{
  "num_hidden_layers": 15,
  "hidden_size": 384,
  "num_attention_heads": 6,
  "num_key_value_heads": 6,
  "head_dim": 64,
  "intermediate_size": 512,
  "vocab_size": 8192,
  "hidden_act": "swiglu",
  "norm": "rmsnorm",
  "norm_place": "pre",
  "norm_eps": 1e-05,
  "positions": "learned+rope",
  "rope_theta": 10000.0,
  "rope_fraction": 1.0,
  "qk_norm": false,
  "attn_scale": 0.125,
  "bias": "qkv",
  "tie_word_embeddings": true,
  "parallel_block": false,
  "init": "normal",
  "init_std_qkv": 0.0211,
  "init_std_o": 0.00385,
  "init_std_up": 0.0211,
  "init_std_down": 0.00333,
  "optimizer": "soap_variant",
  "learning_rate": 0.00342,
  "beta1": 0.95,
  "beta2": 0.95,
  "weight_decay": 0.065,
  "lr_head": 0.00641,
  "max_grad_norm": 2.0,
  "warmup_steps": 200,
  "schedule": "wsd",
  "decay_fraction": 0.673,
  "decay_shape": "linear",
  "final_lr_fraction": 0.0,
  "batch_tokens": 131072,
  "max_seq_len": 2048,
  "doc_mask": true,
  "train_tokens": 597400000,
  "max_steps": 4558,
  "dataset": "wikipedia_en"
}
Each number is 50 + 15 x the weight over its row's rms, rounded and kept within 0 to 99. Layers, rows and columns count from 0. The size before them is the row's rms in percent of the matrix's.

# layer 12 attention value, 384x384, rms 0.164, rows 90-127, columns 64-127
088:61 56 46 39 45 38 52 22 65 44 43 43 57 42 57 70 81 60 69 36 42 39 67 64 49 35 67 53 66 73 47 63 55 50 34 66 59 45 32 60 56 53 39 55 57 44 54 45 36 45 54 69 52 36 31 46 56 52 80 48 55 49 75 37
096:79 22 58 61 45 58 58 38 62 57 25 55 41 51 52 68 51 79 48 64 55 54 51 61 35 29 36 46 43 34 62 60 42 64 36 33 49 56 33 28 43 39 28 60 44 44 40 55 51 76 50 47 62 56 82 35 42 62 35 61 79 53 43 47
089:36 46 42 34 35 50 47 50 59 61 52 41 13 29 44 23 65 36 53 56 51 69 33 62 58 32 49 58 66 22 12 33 76 49 62 51 48 42 56 14 42 51 52 23 57 59 49 26 30 65 58 65 43 21 36 23 65 31 51 50 26 67 56 52
093:36 45 82 45 37 40 35 57 59 66 55 54 44 20 30 41 51 60 64 50 42 61 57 33 71 76 02 51 37 57 42 33 57 53 73 57 58 49 75 46 48 37 52 60 80 72 48 41 50 50 47 67 56 45 82 49 42 57 53 56 42 47 50 57
093:49 52 56 40 28 47 69 55 57 26 50 38 41 06 53 31 56 39 49 44 45 32 44 71 50 72 55 53 60 77 66 50 30 35 50 42 48 53 37 57 41 50 36 39 59 18 43 48 70 34 71 65 52 08 57 43 33 33 52 66 65 58 50 51
085:34 78 43 44 71 34 43 64 51 67 37 65 50 24 53 62 50 58 78 71 34 24 52 30 58 58 52 77 57 37 70 50 33 56 53 28 25 55 63 59 74 61 44 57 30 49 34 32 53 40 47 59 56 55 84 80 51 62 56 56 52 54 74 67
096:45 29 71 55 82 46 52 56 74 31 62 43 62 34 42 68 59 52 11 40 47 18 50 50 47 38 54 34 37 50 82 47 64 56 42 56 72 51 34 43 42 51 54 50 70 63 80 38 56 58 49 37 61 56 57 53 60 55 49 79 51 44 42 32
090:51 45 55 30 37 31 64 69 62 52 64 69 25 39 60 62 80 55 38 55 41 27 27 54 64 40 78 62 70 61 49 38 32 61 43 60 48 40 16 19 49 31 59 56 55 47 47 24 65 43 37 49 31 39 52 44 30 46 39 56 43 66 56 43
086:55 49 34 76 55 42 46 48 45 31 71 57 50 28 36 62 86 49 35 32 43 36 54 49 61 61 59 48 58 61 64 63 54 57 63 62 58 57 31 79 49 52 42 50 30 39 70 46 54 81 55 39 53 64 28 47 61 88 40 52 54 62 55 60
085:38 57 37 49 56 49 44 53 40 43 80 63 65 44 54 30 45 46 45 45 58 50 40 41 38 41 15 46 62 32 39 62 40 38 66 51 54 31 56 43 43 53 64 68 53 60 70 41 67 34 47 40 63 79 69 74 35 48 10 63 53 30 53 37
096:49 68 36 59 63 58 60 27 76 51 53 23 37 66 74 42 44 59 22 32 53 42 65 53 69 50 47 33 59 70 55 29 63 43 42 55 53 74 26 43 64 49 43 61 72 46 54 29 42 49 26 51 97 35 45 68 66 31 49 56 41 53 46 63
095:25 54 61 65 46 61 46 60 26 41 50 47 35 70 52 51 49 49 45 65 40 42 55 33 04 32 47 40 62 24 60 34 58 54 42 22 49 73 74 50 23 56 35 32 68 31 33 30 63 54 76 72 48 67 55 45 45 64 41 23 50 49 53 53
089:51 54 48 59 54 63 29 70 47 60 50 40 52 55 54 60 36 38 35 47 81 54 36 46 84 61 50 39 29 50 60 56 54 50 45 53 52 30 29 47 57 37 48 45 42 40 50 46 66 31 41 39 70 44 26 50 37 28 54 42 59 38 50 28
098:55 63 52 49 42 57 64 35 25 28 63 47 46 47 53 40 68 40 67 27 63 45 40 55 22 59 63 54 53 47 39 63 44 54 34 45 47 59 44 00 59 44 69 40 50 74 66 18 65 15 39 71 48 38 41 54 60 60 54 40 33 31 20 54
087:46 67 39 50 51 64 55 43 77 38 71 69 49 61 50 47 27 37 58 76 45 44 46 55 28 64 68 67 52 48 13 58 25 43 52 47 69 51 48 45 18 65 63 45 58 45 30 53 62 65 53 49 44 60 62 42 53 69 30 52 26 39 48 61
092:53 58 41 52 51 76 67 53 53 33 63 13 39 50 59 57 65 54 18 32 64 50 56 41 38 25 25 37 45 34 69 76 36 59 58 58 44 54 68 48 69 56 36 39 44 37 30 45 43 36 82 70 27 50 73 36 62 39 46 57 72 34 75 47
095:50 77 30 47 59 65 51 71 64 46 46 37 38 50 41 69 60 28 34 50 47 53 44 44 26 42 39 42 49 51 40 20 64 45 27 72 55 53 48 68 53 78 90 48 44 55 73 47 41 44 66 58 48 43 27 26 47 41 50 46 53 47 28 54
089:64 39 52 72 52 53 38 72 25 44 50 74 50 53 14 34 53 48 51 59 42 27 36 26 36 56 80 63 51 32 41 51 61 37 46 54 48 82 82 50 50 56 47 56 34 46 70 38 48 84 47 31 72 49 47 55 51 67 69 38 03 69 50 28
091:47 83 55 42 56 72 51 36 36 46 57 44 66 76 69 42 49 33 61 47 33 40 65 51 63 36 52 31 64 37 53 56 12 47 42 51 52 51 39 57 40 60 40 53 43 75 91 52 45 40 38 70 38 32 46 72 59 58 44 45 58 67 34 55
092:46 23 59 29 22 59 53 53 48 47 38 64 51 52 56 54 21 66 64 43 65 43 54 51 45 55 51 56 44 58 54 43 57 53 56 31 70 78 48 24 57 96 43 58 59 44 65 86 63 54 65 55 79 30 50 61 33 47 56 69 62 48 42 56
088:68 60 55 49 37 44 48 31 35 54 40 31 34 42 42 57 42 57 67 43 61 40 55 66 46 16 45 54 52 54 26 30 46 58 46 42 48 49 61 45 61 50 50 69 79 52 60 55 53 56 61 29 37 57 52 26 55 70 30 33 52 70 66 24
089:53 28 46 51 68 54 65 34 58 45 55 54 84 71 52 64 52 33 13 40 42 44 47 52 49 57 52 59 70 43 47 56 45 39 39 22 63 33 38 48 50 47 48 52 55 33 49 32 89 51 36 56 39 43 45 38 45 59 43 52 73 68 34 52
091:67 71 44 33 58 54 64 42 39 50 30 91 45 57 38 61 57 28 60 51 42 28 49 42 57 51 90 41 87 60 55 55 19 47 42 86 42 40 27 40 36 50 45 50 70 29 24 32 66 55 32 68 63 70 67 49 26 27 40 67 55 37 37 83
087:46 27 52 62 43 52 66 52 57 60 54 45 61 53 48 40 60 34 39 58 41 50 53 61 21 41 42 26 52 51 32 45 45 51 37 49 45 52 23 44 52 68 38 41 54 41 55 62 44 00 60 45 42 46 44 27 49 17 33 66 53 77 63 58
092:55 40 49 64 66 26 41 40 20 41 38 54 62 62 47 69 69 50 60 49 41 32 56 66 64 56 55 30 47 36 58 65 11 40 49 42 67 64 56 22 62 29 63 49 22 28 17 35 44 48 58 44 67 42 20 60 21 40 55 33 61 14 37 74
100:42 29 38 21 39 31 37 46 49 53 45 54 35 57 53 69 44 46 50 63 60 48 67 58 71 24 72 58 68 35 67 64 47 74 90 51 70 45 75 61 32 47 68 52 57 39 52 34 76 37 33 54 50 39 28 49 54 49 16 51 33 52 33 70
092:39 46 31 27 35 32 55 49 58 64 60 64 68 48 69 48 67 33 48 39 74 49 46 21 27 53 32 67 53 24 49 62 23 84 42 30 54 30 37 58 32 50 65 41 64 42 71 41 70 58 67 13 55 40 42 41 46 47 39 62 39 95 64 41
089:77 64 43 37 55 68 68 65 70 59 22 41 45 56 65 35 27 56 89 52 67 51 51 85 21 66 21 43 46 35 61 43 31 46 56 48 54 75 48 46 61 78 47 36 31 65 49 58 47 48 68 64 18 69 64 82 56 41 63 19 40 48 43 45
092:56 53 34 65 01 36 58 32 35 39 67 85 35 50 72 57 40 58 69 52 40 54 36 54 32 44 52 19 26 41 58 73 19 59 73 71 36 68 50 74 29 69 56 41 81 44 52 43 66 47 41 25 51 32 41 51 66 42 50 21 26 29 65 57
093:55 27 66 60 46 47 62 72 27 59 44 57 31 77 57 34 51 65 38 57 34 53 49 76 73 51 75 29 47 22 70 47 75 56 48 34 53 39 36 41 78 74 50 58 65 71 82 43 56 34 59 79 47 44 72 48 47 41 99 57 59 28 61 33
080:40 71 53 67 47 29 42 55 43 55 46 43 65 59 40 30 39 67 59 37 40 49 77 60 48 61 34 48 52 37 71 47 42 31 58 60 58 37 61 53 69 75 52 54 51 71 19 72 46 43 76 61 62 61 45 79 31 55 60 59 69 85 61 16
082:79 50 49 44 45 45 54 65 55 76 62 57 29 61 53 23 44 69 43 25 61 43 75 65 76 36 38 58 42 57 61 67 41 67 51 73 67 45 71 44 67 47 78 50 52 75 21 58 53 72 54 48 60 33 52 40 39 62 62 59 43 33 36 57
089:68 50 45 42 64 27 54 52 58 45 55 31 51 74 62 14 42 55 45 45 68 39 52 26 70 56 53 59 63 45 61 51 42 58 33 48 80 53 45 49 45 53 62 76 68 55 48 70 26 45 55 48 64 34 51 53 23 64 20 40 61 17 15 76
088:63 53 39 29 72 52 38 44 41 45 28 57 42 80 43 36 69 62 61 55 58 35 20 71 65 53 28 40 38 74 24 23 70 80 60 36 36 58 39 64 45 36 24 31 81 54 40 52 54 54 84 40 82 47 57 60 37 54 58 36 53 45 55 65
094:32 61 43 42 57 50 59 29 50 38 58 63 54 54 44 36 50 25 67 74 46 51 62 50 50 70 37 54 50 50 31 48 65 44 46 03 54 74 56 35 52 78 42 54 79 41 53 63 53 52 43 49 66 28 56 70 41 70 64 25 43 71 52 23
088:71 66 53 38 57 43 75 51 42 39 48 58 28 51 47 72 30 36 64 40 42 44 48 47 48 36 55 51 71 26 56 50 58 35 52 65 55 29 43 43 41 41 65 51 72 74 35 40 43 64 38 56 63 56 41 53 67 42 29 57 42 70 41 40
100:64 47 27 54 52 49 59 69 34 30 60 45 46 51 73 61 36 63 92 80 70 22 64 75 45 53 57 28 35 55 40 24 43 56 65 72 53 85 41 39 48 40 44 33 63 39 20 17 69 38 39 54 45 65 38 76 27 46 31 48 63 35 34 61
089:28 10 45 29 41 58 92 65 46 44 43 38 50 68 48 38 20 63 67 71 40 56 54 52 18 38 52 40 30 54 49 41 63 56 28 55 47 51 53 46 54 46 45 62 70 57 55 56 37 30 30 33 75 80 42 35 24 56 50 40 37 59 44 48
# layer 12 attention output (transposed), 384x384, rms 0.148, rows 90-127, columns 64-127
092:49 45 43 52 47 80 24 41 00 31 56 71 82 58 64 39 66 11 28 48 51 75 26 73 47 60 33 34 55 60 47 81 33 67 50 66 52 64 65 48 01 51 58 44 60 24 32 36 21 76 47 53 35 62 57 13 38 50 23 65 34 40 37 44
099:44 33 69 45 57 19 42 52 36 49 50 37 30 51 44 68 32 64 28 57 47 64 50 37 57 30 67 51 66 52 48 39 51 43 76 59 65 59 18 47 48 27 30 48 52 32 45 46 57 64 22 56 46 60 62 46 37 52 41 32 63 25 50 99
092:51 47 59 41 21 90 18 22 64 43 62 46 65 56 49 61 39 35 62 48 14 49 47 43 37 67 70 54 50 59 22 41 50 56 59 39 63 70 37 47 42 36 42 27 64 30 73 51 46 51 55 38 66 45 67 77 77 65 63 40 62 36 74 57
093:40 48 53 52 36 87 68 57 19 46 40 58 48 75 59 54 62 72 74 40 40 45 57 70 33 68 54 57 57 14 37 61 26 36 71 24 56 47 33 35 15 72 59 33 80 52 41 33 39 53 26 24 48 46 42 48 42 44 82 60 46 37 82 20
093:44 54 34 52 59 71 50 81 45 34 30 76 60 62 33 58 60 64 60 55 35 59 54 42 40 44 32 35 40 61 33 50 50 68 35 53 09 45 52 79 26 32 46 55 45 67 44 53 44 28 67 41 66 68 56 90 36 38 58 47 47 28 70 32
087:68 48 33 61 46 64 73 42 57 31 37 65 43 55 53 51 32 49 31 42 33 38 87 76 56 47 32 54 51 55 56 37 62 63 44 58 53 62 60 62 34 55 43 86 83 29 52 63 55 69 62 45 55 61 43 60 49 50 88 29 69 50 34 60
094:66 91 74 66 56 65 74 48 48 66 61 43 49 63 43 51 57 54 61 53 60 36 57 49 16 52 64 45 68 35 57 55 06 42 36 37 15 60 60 60 69 48 54 30 48 51 25 46 70 46 40 40 44 37 42 57 46 73 60 62 37 26 40 70
092:74 23 39 77 34 72 69 50 46 60 43 62 73 40 45 63 44 53 33 51 52 35 76 50 64 53 57 60 67 58 44 35 50 53 53 46 52 70 45 58 55 49 39 00 66 64 54 76 63 52 46 33 68 51 64 54 58 67 41 46 60 58 55 76
084:53 32 32 48 58 55 58 32 18 73 53 58 48 07 50 46 54 50 48 46 61 39 23 51 38 63 42 55 55 61 57 31 61 56 26 55 12 81 34 41 51 51 02 15 69 20 52 63 70 32 52 60 40 44 44 50 34 75 49 56 40 52 33 70
087:33 46 47 54 60 54 36 57 70 51 39 44 58 67 32 49 39 78 69 34 42 32 61 53 67 37 32 67 56 49 56 52 57 13 72 55 54 21 43 60 47 63 51 09 32 54 36 38 45 54 71 53 26 42 57 22 45 39 58 35 66 33 41 21
100:43 25 68 36 39 78 42 67 42 84 38 51 73 37 42 46 38 40 45 48 27 39 51 61 41 35 33 63 17 38 47 63 37 57 44 56 42 72 80 57 53 82 52 51 80 56 39 36 44 43 40 62 63 45 72 32 32 71 47 20 52 69 49 36
092:31 30 45 64 50 28 56 66 49 35 35 37 66 31 56 50 40 34 55 67 51 57 54 36 43 51 75 47 28 30 65 37 46 53 74 52 51 29 46 47 72 73 73 28 36 65 60 19 62 44 45 43 28 43 26 46 78 41 62 53 28 47 52 65
088:45 65 77 61 16 57 26 29 88 67 42 34 35 72 63 51 75 57 45 39 54 63 41 49 44 28 61 64 27 47 53 36 62 45 46 43 62 45 62 53 32 31 51 72 45 58 19 98 48 41 26 32 71 44 57 36 50 50 36 51 51 69 77 48
095:25 47 53 52 58 42 42 74 38 53 54 76 62 73 45 58 29 85 36 78 62 56 47 48 49 56 24 44 37 63 52 62 36 42 56 40 19 63 50 55 43 67 66 48 48 35 50 28 32 61 42 51 53 74 57 43 80 39 18 60 61 49 58 34
092:68 33 38 32 50 62 34 42 22 67 46 33 53 46 32 64 37 37 40 33 63 50 42 43 50 42 49 82 53 33 74 62 39 68 70 41 35 58 59 58 61 51 64 73 24 50 59 27 49 29 48 48 58 42 54 55 42 58 35 66 45 42 12 68
092:00 55 51 66 62 43 53 45 48 43 55 58 53 59 60 60 42 39 34 66 29 64 36 59 63 55 43 59 46 67 58 48 48 68 42 46 00 45 52 56 30 59 46 40 41 39 33 50 65 73 68 63 54 53 32 64 48 52 74 53 31 69 44 61
097:63 56 54 65 52 42 74 71 44 84 62 37 40 42 37 39 54 14 61 32 38 36 39 36 39 48 61 33 49 56 52 74 51 28 36 44 00 35 60 44 99 61 82 63 59 46 62 45 65 54 52 49 46 39 73 55 44 67 51 71 32 37 47 52
090:40 46 36 16 41 60 60 45 37 33 51 24 47 39 60 47 56 53 51 57 62 30 71 25 46 56 58 42 70 52 47 57 57 67 47 49 34 42 63 24 22 52 35 37 54 46 50 36 24 42 61 41 70 47 53 52 56 62 31 46 38 33 62 46
093:46 39 56 20 43 49 82 48 41 66 59 74 35 59 67 21 31 26 66 29 50 52 59 40 41 72 24 55 52 65 38 57 62 42 24 73 47 64 57 43 58 64 79 50 45 64 47 47 51 56 60 48 66 61 43 70 43 31 65 69 99 40 54 81
095:39 24 37 38 36 56 60 55 60 44 56 56 61 50 34 49 58 50 25 51 57 31 53 55 27 64 23 37 25 28 24 51 23 67 42 65 68 80 28 35 58 47 42 30 21 51 44 49 40 27 52 46 53 24 42 29 41 45 60 58 52 46 52 62
092:40 58 58 48 52 51 35 48 60 48 43 31 51 42 53 76 37 50 44 41 43 64 43 45 36 52 53 60 41 52 39 56 59 83 58 67 99 64 47 70 37 38 39 51 42 46 63 28 44 62 44 52 34 37 42 99 73 34 37 56 43 57 32 50
090:72 57 50 47 71 59 64 42 00 22 41 42 43 34 19 52 30 73 16 47 93 41 61 58 45 33 46 53 65 65 54 37 32 54 41 77 57 56 53 35 62 47 59 27 40 44 45 35 54 72 36 40 62 45 54 28 23 35 44 77 36 41 41 67
097:46 45 69 65 55 35 58 54 89 45 41 58 26 42 65 50 53 33 44 55 49 53 52 54 31 50 41 57 38 44 61 36 45 49 48 44 99 53 25 38 35 58 63 74 64 49 46 59 51 57 76 56 68 32 87 49 46 67 60 59 68 48 58 42
089:70 37 57 60 10 72 40 46 50 80 69 61 64 47 47 56 56 37 60 54 39 55 43 27 52 52 66 63 58 31 57 84 77 48 16 58 29 66 60 59 54 66 67 24 29 57 70 47 24 63 37 72 76 59 78 41 58 28 25 56 37 28 43 47
091:37 57 43 63 48 66 54 46 43 42 56 40 51 44 51 57 43 53 41 26 61 60 31 28 59 35 58 45 51 63 72 44 68 35 24 56 66 30 35 45 79 35 47 53 47 49 20 33 25 63 58 47 37 63 59 53 21 79 41 41 62 68 50 34
098:58 78 60 57 23 44 51 28 33 46 70 42 51 46 41 21 54 59 40 45 25 42 47 91 72 87 45 46 46 21 40 55 79 29 43 64 31 78 43 36 33 37 61 61 51 43 69 53 28 51 63 61 31 18 52 53 66 75 37 49 67 18 32 45
092:44 45 50 36 44 16 50 17 59 03 40 47 46 30 53 65 63 36 37 59 51 45 64 38 34 49 68 35 39 54 52 64 57 92 53 49 52 19 24 52 55 61 65 31 46 72 64 63 48 43 38 14 58 36 41 58 47 71 49 44 58 58 51 52
090:52 62 63 56 55 52 75 51 60 40 49 38 38 41 50 51 41 42 72 71 66 54 45 32 48 47 30 52 41 53 52 78 32 65 51 56 64 55 43 62 31 52 43 77 56 67 21 56 45 37 28 57 43 59 71 83 44 13 65 58 59 31 29 67
092:49 68 15 66 28 28 39 40 72 40 45 46 48 53 61 34 45 32 58 52 58 48 25 48 39 32 24 33 52 49 57 46 31 60 64 55 59 62 52 68 53 60 46 49 49 96 61 46 43 41 46 67 40 42 33 46 47 62 60 91 38 64 28 47
096:49 53 39 38 22 38 59 22 53 91 51 27 28 59 53 35 61 40 59 68 57 49 24 54 47 57 39 47 73 41 53 50 48 63 49 29 60 42 42 30 57 53 44 77 38 55 28 61 40 66 46 67 58 65 22 56 34 56 36 66 36 41 41 47
085:38 72 35 51 47 45 77 50 40 60 53 57 62 67 59 70 54 56 51 55 64 44 82 59 66 76 62 51 36 45 49 54 40 67 37 50 44 43 71 51 58 51 70 41 43 46 31 33 65 66 73 43 25 49 29 37 58 49 76 33 19 48 60 35
084:70 63 59 23 50 57 46 26 38 40 74 79 38 44 41 82 59 51 41 33 68 55 69 75 31 72 88 43 54 48 46 37 49 49 42 44 59 56 31 86 39 54 28 55 55 45 60 59 43 46 49 62 36 39 51 45 46 62 60 40 91 39 49 42
090:77 40 45 46 63 60 69 45 46 60 56 76 62 57 52 31 56 58 29 48 35 59 48 40 27 36 50 68 47 38 30 69 37 33 40 51 71 59 49 40 48 27 55 40 53 58 52 38 39 38 43 58 83 48 68 70 71 71 48 40 70 67 62 64
089:25 58 53 30 33 39 53 55 55 50 75 55 72 42 37 66 48 33 51 05 62 36 64 60 52 61 68 62 73 26 47 54 70 56 55 47 44 44 35 29 72 53 37 43 50 51 44 53 46 60 64 74 45 45 46 45 23 48 45 61 48 43 79 42
094:45 39 36 72 42 70 59 63 40 57 65 60 28 56 54 34 62 29 46 50 53 71 77 32 49 64 62 40 42 25 26 47 51 34 55 42 66 34 43 51 73 69 50 26 34 54 58 49 48 32 36 32 39 68 41 61 40 58 21 26 46 70 83 58
087:48 46 69 60 26 18 72 12 76 76 58 55 50 54 42 39 43 44 59 49 31 75 05 44 58 47 13 56 69 64 62 35 81 36 51 56 47 49 58 55 38 52 28 42 52 51 69 51 61 28 52 60 39 35 70 22 72 73 40 73 37 45 39 17
101:43 43 69 44 60 22 45 56 59 19 40 42 18 63 47 22 25 47 58 51 31 42 55 38 51 53 69 65 35 17 57 70 49 01 56 64 46 63 66 67 53 57 23 39 63 54 28 58 87 54 17 55 35 29 73 55 58 44 33 33 39 74 43 62
092:48 67 35 62 55 51 55 61 57 56 56 52 20 57 31 53 51 24 75 73 67 50 77 40 60 52 34 53 17 39 87 63 47 74 70 41 87 66 46 57 62 26 65 26 44 74 45 24 16 40 60 44 57 38 41 42 37 47 54 58 61 47 61 80
# layer 12 attention query, 384x384, rms 0.0954, rows 128-144, columns 64-127
095:48 69 29 58 37 44 54 66 34 57 13 68 49 46 39 34 13 32 57 34 30 41 47 53 43 43 36 25 51 60 56 64 55 51 47 64 31 76 36 31 65 63 46 61 61 34 53 48 41 61 58 53 40 68 56 66 51 72 42 63 66 57 64 75
107:71 24 46 46 26 66 43 22 86 52 51 42 60 15 63 21 48 58 83 59 76 27 54 51 54 55 51 57 54 46 48 51 56 61 38 28 47 73 54 59 46 38 55 40 42 59 27 57 39 36 39 73 38 54 52 53 51 41 22 67 54 40 57 20
105:25 45 53 58 69 33 51 54 45 33 24 26 46 60 46 65 37 29 29 45 61 65 44 27 84 49 27 23 45 35 71 69 68 26 73 31 39 16 32 67 67 75 47 47 54 46 66 54 73 38 53 82 52 41 62 33 59 67 69 20 39 70 64 65
096:41 66 35 49 37 58 49 63 76 67 15 53 52 46 48 20 42 84 52 53 49 31 42 36 17 38 81 39 76 55 89 59 58 64 53 21 39 58 50 31 44 45 58 70 41 75 65 62 33 55 44 53 44 62 46 72 55 52 58 78 43 42 49 34
103:50 56 39 51 62 57 30 37 28 27 62 52 34 62 63 49 33 44 50 86 35 60 41 50 48 59 27 58 55 65 62 68 62 66 48 51 48 29 43 62 35 52 46 30 49 36 61 53 44 34 62 45 61 61 59 61 52 62 55 43 83 44 46 68
095:48 50 56 66 52 17 90 34 43 31 55 57 51 57 47 42 64 29 57 48 67 66 53 37 64 75 32 44 25 68 51 73 47 21 83 60 62 50 19 26 58 73 73 43 54 56 49 65 59 62 59 55 60 43 52 43 77 45 69 42 37 48 58 65
105:41 49 47 43 86 31 53 72 34 58 53 56 33 57 70 58 51 59 29 33 56 99 46 58 63 52 56 19 62 47 68 66 50 68 47 73 47 65 55 43 40 48 38 51 35 61 50 59 47 57 62 62 60 32 29 50 33 52 64 30 25 47 61 60
103:51 35 52 46 48 55 72 44 55 35 46 48 34 70 43 52 59 64 58 65 41 50 30 27 47 65 41 46 55 48 51 62 56 49 44 46 49 48 33 59 37 75 50 57 93 34 28 61 71 32 35 60 51 55 54 47 51 56 72 68 63 66 44 34
107:48 19 54 60 53 41 53 41 41 44 42 40 57 33 45 48 64 29 59 61 62 58 35 59 28 45 39 74 36 42 65 54 39 57 30 55 60 56 70 33 46 69 45 41 42 37 61 53 57 58 56 71 72 37 52 25 33 25 61 64 68 49 46 57
097:57 73 41 63 40 53 76 74 36 73 39 33 62 47 41 53 51 52 51 39 30 49 71 49 61 94 34 41 55 29 26 54 49 30 47 64 55 43 62 56 50 49 44 52 66 74 50 52 61 57 61 38 44 37 39 37 76 38 61 50 54 59 53 51
112:68 28 60 46 39 36 30 50 58 57 64 57 42 43 52 51 52 43 84 69 21 10 67 47 54 59 48 58 52 51 74 56 35 21 76 42 43 30 35 58 53 40 57 39 82 39 44 63 52 69 66 64 25 51 46 07 43 47 87 50 47 65 63 63
106:64 51 45 27 56 59 54 75 39 45 26 63 36 44 14 46 40 36 73 40 53 39 57 52 27 66 55 46 74 77 70 87 29 40 67 43 41 28 64 52 55 24 43 35 67 58 54 31 37 43 30 43 36 25 71 55 60 64 30 44 58 72 79 55
104:73 20 70 38 73 51 44 33 30 58 48 40 40 46 37 21 31 50 78 45 45 44 79 41 62 44 40 54 52 39 51 44 36 68 20 44 53 45 45 15 39 53 73 60 37 59 54 63 52 79 32 48 62 63 37 45 75 37 53 66 23 46 47 49
093:76 56 45 22 67 47 65 54 56 44 57 45 50 90 83 59 28 42 60 58 40 66 49 63 63 19 58 37 40 58 36 52 42 60 46 46 45 67 61 42 67 70 49 61 64 65 54 44 40 47 53 36 73 65 54 50 52 63 62 43 55 32 31 35
100:34 62 39 59 76 65 12 41 59 43 39 70 59 25 70 41 38 54 60 22 33 32 47 62 26 28 68 62 59 42 82 46 28 41 51 38 46 38 39 42 52 59 46 44 49 24 37 68 57 32 34 71 35 47 70 72 48 64 33 30 68 47 83 42
095:25 36 51 39 54 42 67 42 26 54 37 40 58 34 52 83 55 17 53 54 36 69 55 38 58 71 46 40 43 73 30 73 43 50 39 36 58 45 23 49 52 63 50 53 49 58 80 21 74 63 30 22 49 52 54 33 38 50 59 27 51 38 50 34
100:45 47 42 33 47 26 66 26 49 69 53 26 30 12 54 44 21 30 58 50 56 54 42 50 15 44 64 41 47 47 75 49 74 20 49 41 59 52 50 63 53 23 20 48 72 30 74 48 53 40 53 56 69 45 75 55 66 55 58 50 45 43 72 31
# layer 12 attention key, 384x384, rms 0.0964, rows 128-143, columns 64-127
093:61 68 58 50 76 40 68 58 34 19 38 45 31 74 19 64 51 44 49 26 58 39 52 65 73 64 57 49 59 51 50 40 43 44 40 48 59 59 53 42 44 71 65 40 60 17 75 66 44 54 40 38 35 47 57 61 52 33 40 57 57 66 39 79
092:45 55 51 35 62 70 49 50 58 68 34 73 62 60 68 68 22 48 57 39 62 26 37 50 54 70 57 54 71 49 31 55 75 44 53 26 25 55 53 58 39 22 49 49 62 30 33 39 84 41 70 47 47 89 65 62 45 63 35 64 57 37 60 55
098:42 64 40 66 42 38 43 74 58 57 85 21 60 63 48 35 72 40 52 52 47 48 36 42 65 46 38 25 57 49 60 40 49 79 28 66 61 35 57 37 22 62 41 65 47 48 30 56 29 79 62 50 52 45 68 77 38 25 37 39 35 41 32 84
094:26 38 35 53 20 55 25 42 23 25 55 44 70 38 43 53 81 58 54 45 37 34 56 60 60 63 29 58 35 58 39 38 45 36 42 61 52 56 96 32 29 38 47 53 46 16 49 62 52 62 57 33 53 58 86 47 61 91 21 49 52 53 38 32
098:59 86 55 47 76 47 66 59 21 23 29 59 58 45 11 48 65 47 38 31 56 54 58 45 39 58 48 47 55 48 40 45 30 44 40 52 36 70 48 53 25 38 57 57 36 45 24 53 45 63 42 25 41 47 58 60 39 71 03 73 61 43 41 65
096:53 59 23 41 60 51 57 74 21 45 54 27 57 62 27 64 34 59 42 47 51 38 37 41 21 36 66 39 46 74 39 35 87 51 24 59 41 69 42 63 36 50 49 52 67 67 72 31 34 58 51 50 58 66 33 68 44 68 57 46 44 82 69 71
101:54 62 45 51 45 54 67 68 35 49 53 40 58 46 67 47 58 53 45 57 56 66 54 51 43 34 62 64 42 73 53 57 47 72 83 70 69 59 53 37 39 74 62 51 46 62 39 84 34 50 50 51 36 56 34 19 40 54 62 46 66 59 37 64
099:61 51 26 30 57 47 62 45 58 79 54 57 38 37 57 62 30 84 68 75 55 54 13 57 38 57 14 28 59 27 46 73 78 56 24 49 51 56 68 52 14 46 59 34 50 57 39 25 31 42 48 24 59 64 27 44 54 66 57 49 67 42 41 40
104:39 42 35 47 22 52 23 60 44 45 52 33 85 47 54 46 51 34 47 62 70 30 35 63 50 51 77 30 41 67 44 13 54 38 51 63 49 37 16 35 66 65 38 64 40 45 36 34 45 52 44 51 65 25 73 45 42 44 25 45 35 41 41 38
095:23 50 30 44 31 47 53 51 36 52 49 53 42 30 54 11 36 44 60 57 43 31 41 52 67 78 50 46 06 55 53 56 56 63 69 69 54 69 69 32 32 38 63 71 56 38 55 59 44 58 71 59 48 45 52 38 49 45 47 28 48 38 44 27
109:67 21 68 58 29 49 51 61 47 65 87 15 38 51 37 36 50 41 40 65 58 49 47 41 62 64 46 56 38 39 50 48 35 46 46 71 50 59 44 67 31 48 55 46 47 57 68 64 54 50 68 52 66 51 47 44 64 27 40 56 33 66 42 49
103:32 52 44 53 42 46 70 53 18 57 54 44 46 33 51 45 38 34 46 48 57 58 30 26 49 38 70 65 42 82 35 38 10 51 52 40 53 52 35 87 41 42 53 31 93 37 62 67 70 69 49 26 37 58 52 37 55 62 49 84 55 38 42 70
104:40 61 58 61 36 20 25 58 55 43 40 63 36 42 72 56 30 44 65 63 57 40 69 43 70 79 56 55 40 65 36 51 50 48 50 48 41 40 55 68 82 32 53 23 34 68 48 53 57 52 62 38 44 82 32 48 50 76 52 64 51 25 46 33
094:46 55 46 53 56 65 70 52 22 33 55 34 50 53 57 43 26 42 56 47 67 23 69 45 59 35 69 40 47 32 46 60 14 58 49 42 56 47 84 55 45 88 43 71 36 42 22 33 34 50 31 55 71 54 26 44 45 42 73 59 49 42 42 60
091:64 72 52 41 59 53 41 56 42 33 36 40 61 38 62 52 40 63 66 41 49 54 28 47 62 53 55 56 73 11 27 16 38 28 56 36 35 35 30 45 44 54 49 67 39 51 23 35 57 39 53 34 48 51 57 56 48 65 44 68 42 54 61 30
095:14 38 34 42 48 44 65 62 53 59 66 60 62 66 96 41 84 58 46 34 58 47 43 58 46 28 62 36 52 56 64 46 64 26 44 40 55 42 49 63 39 63 62 17 78 43 27 33 66 75 49 55 32 43 34 67 50 55 71 45 59 55 53 76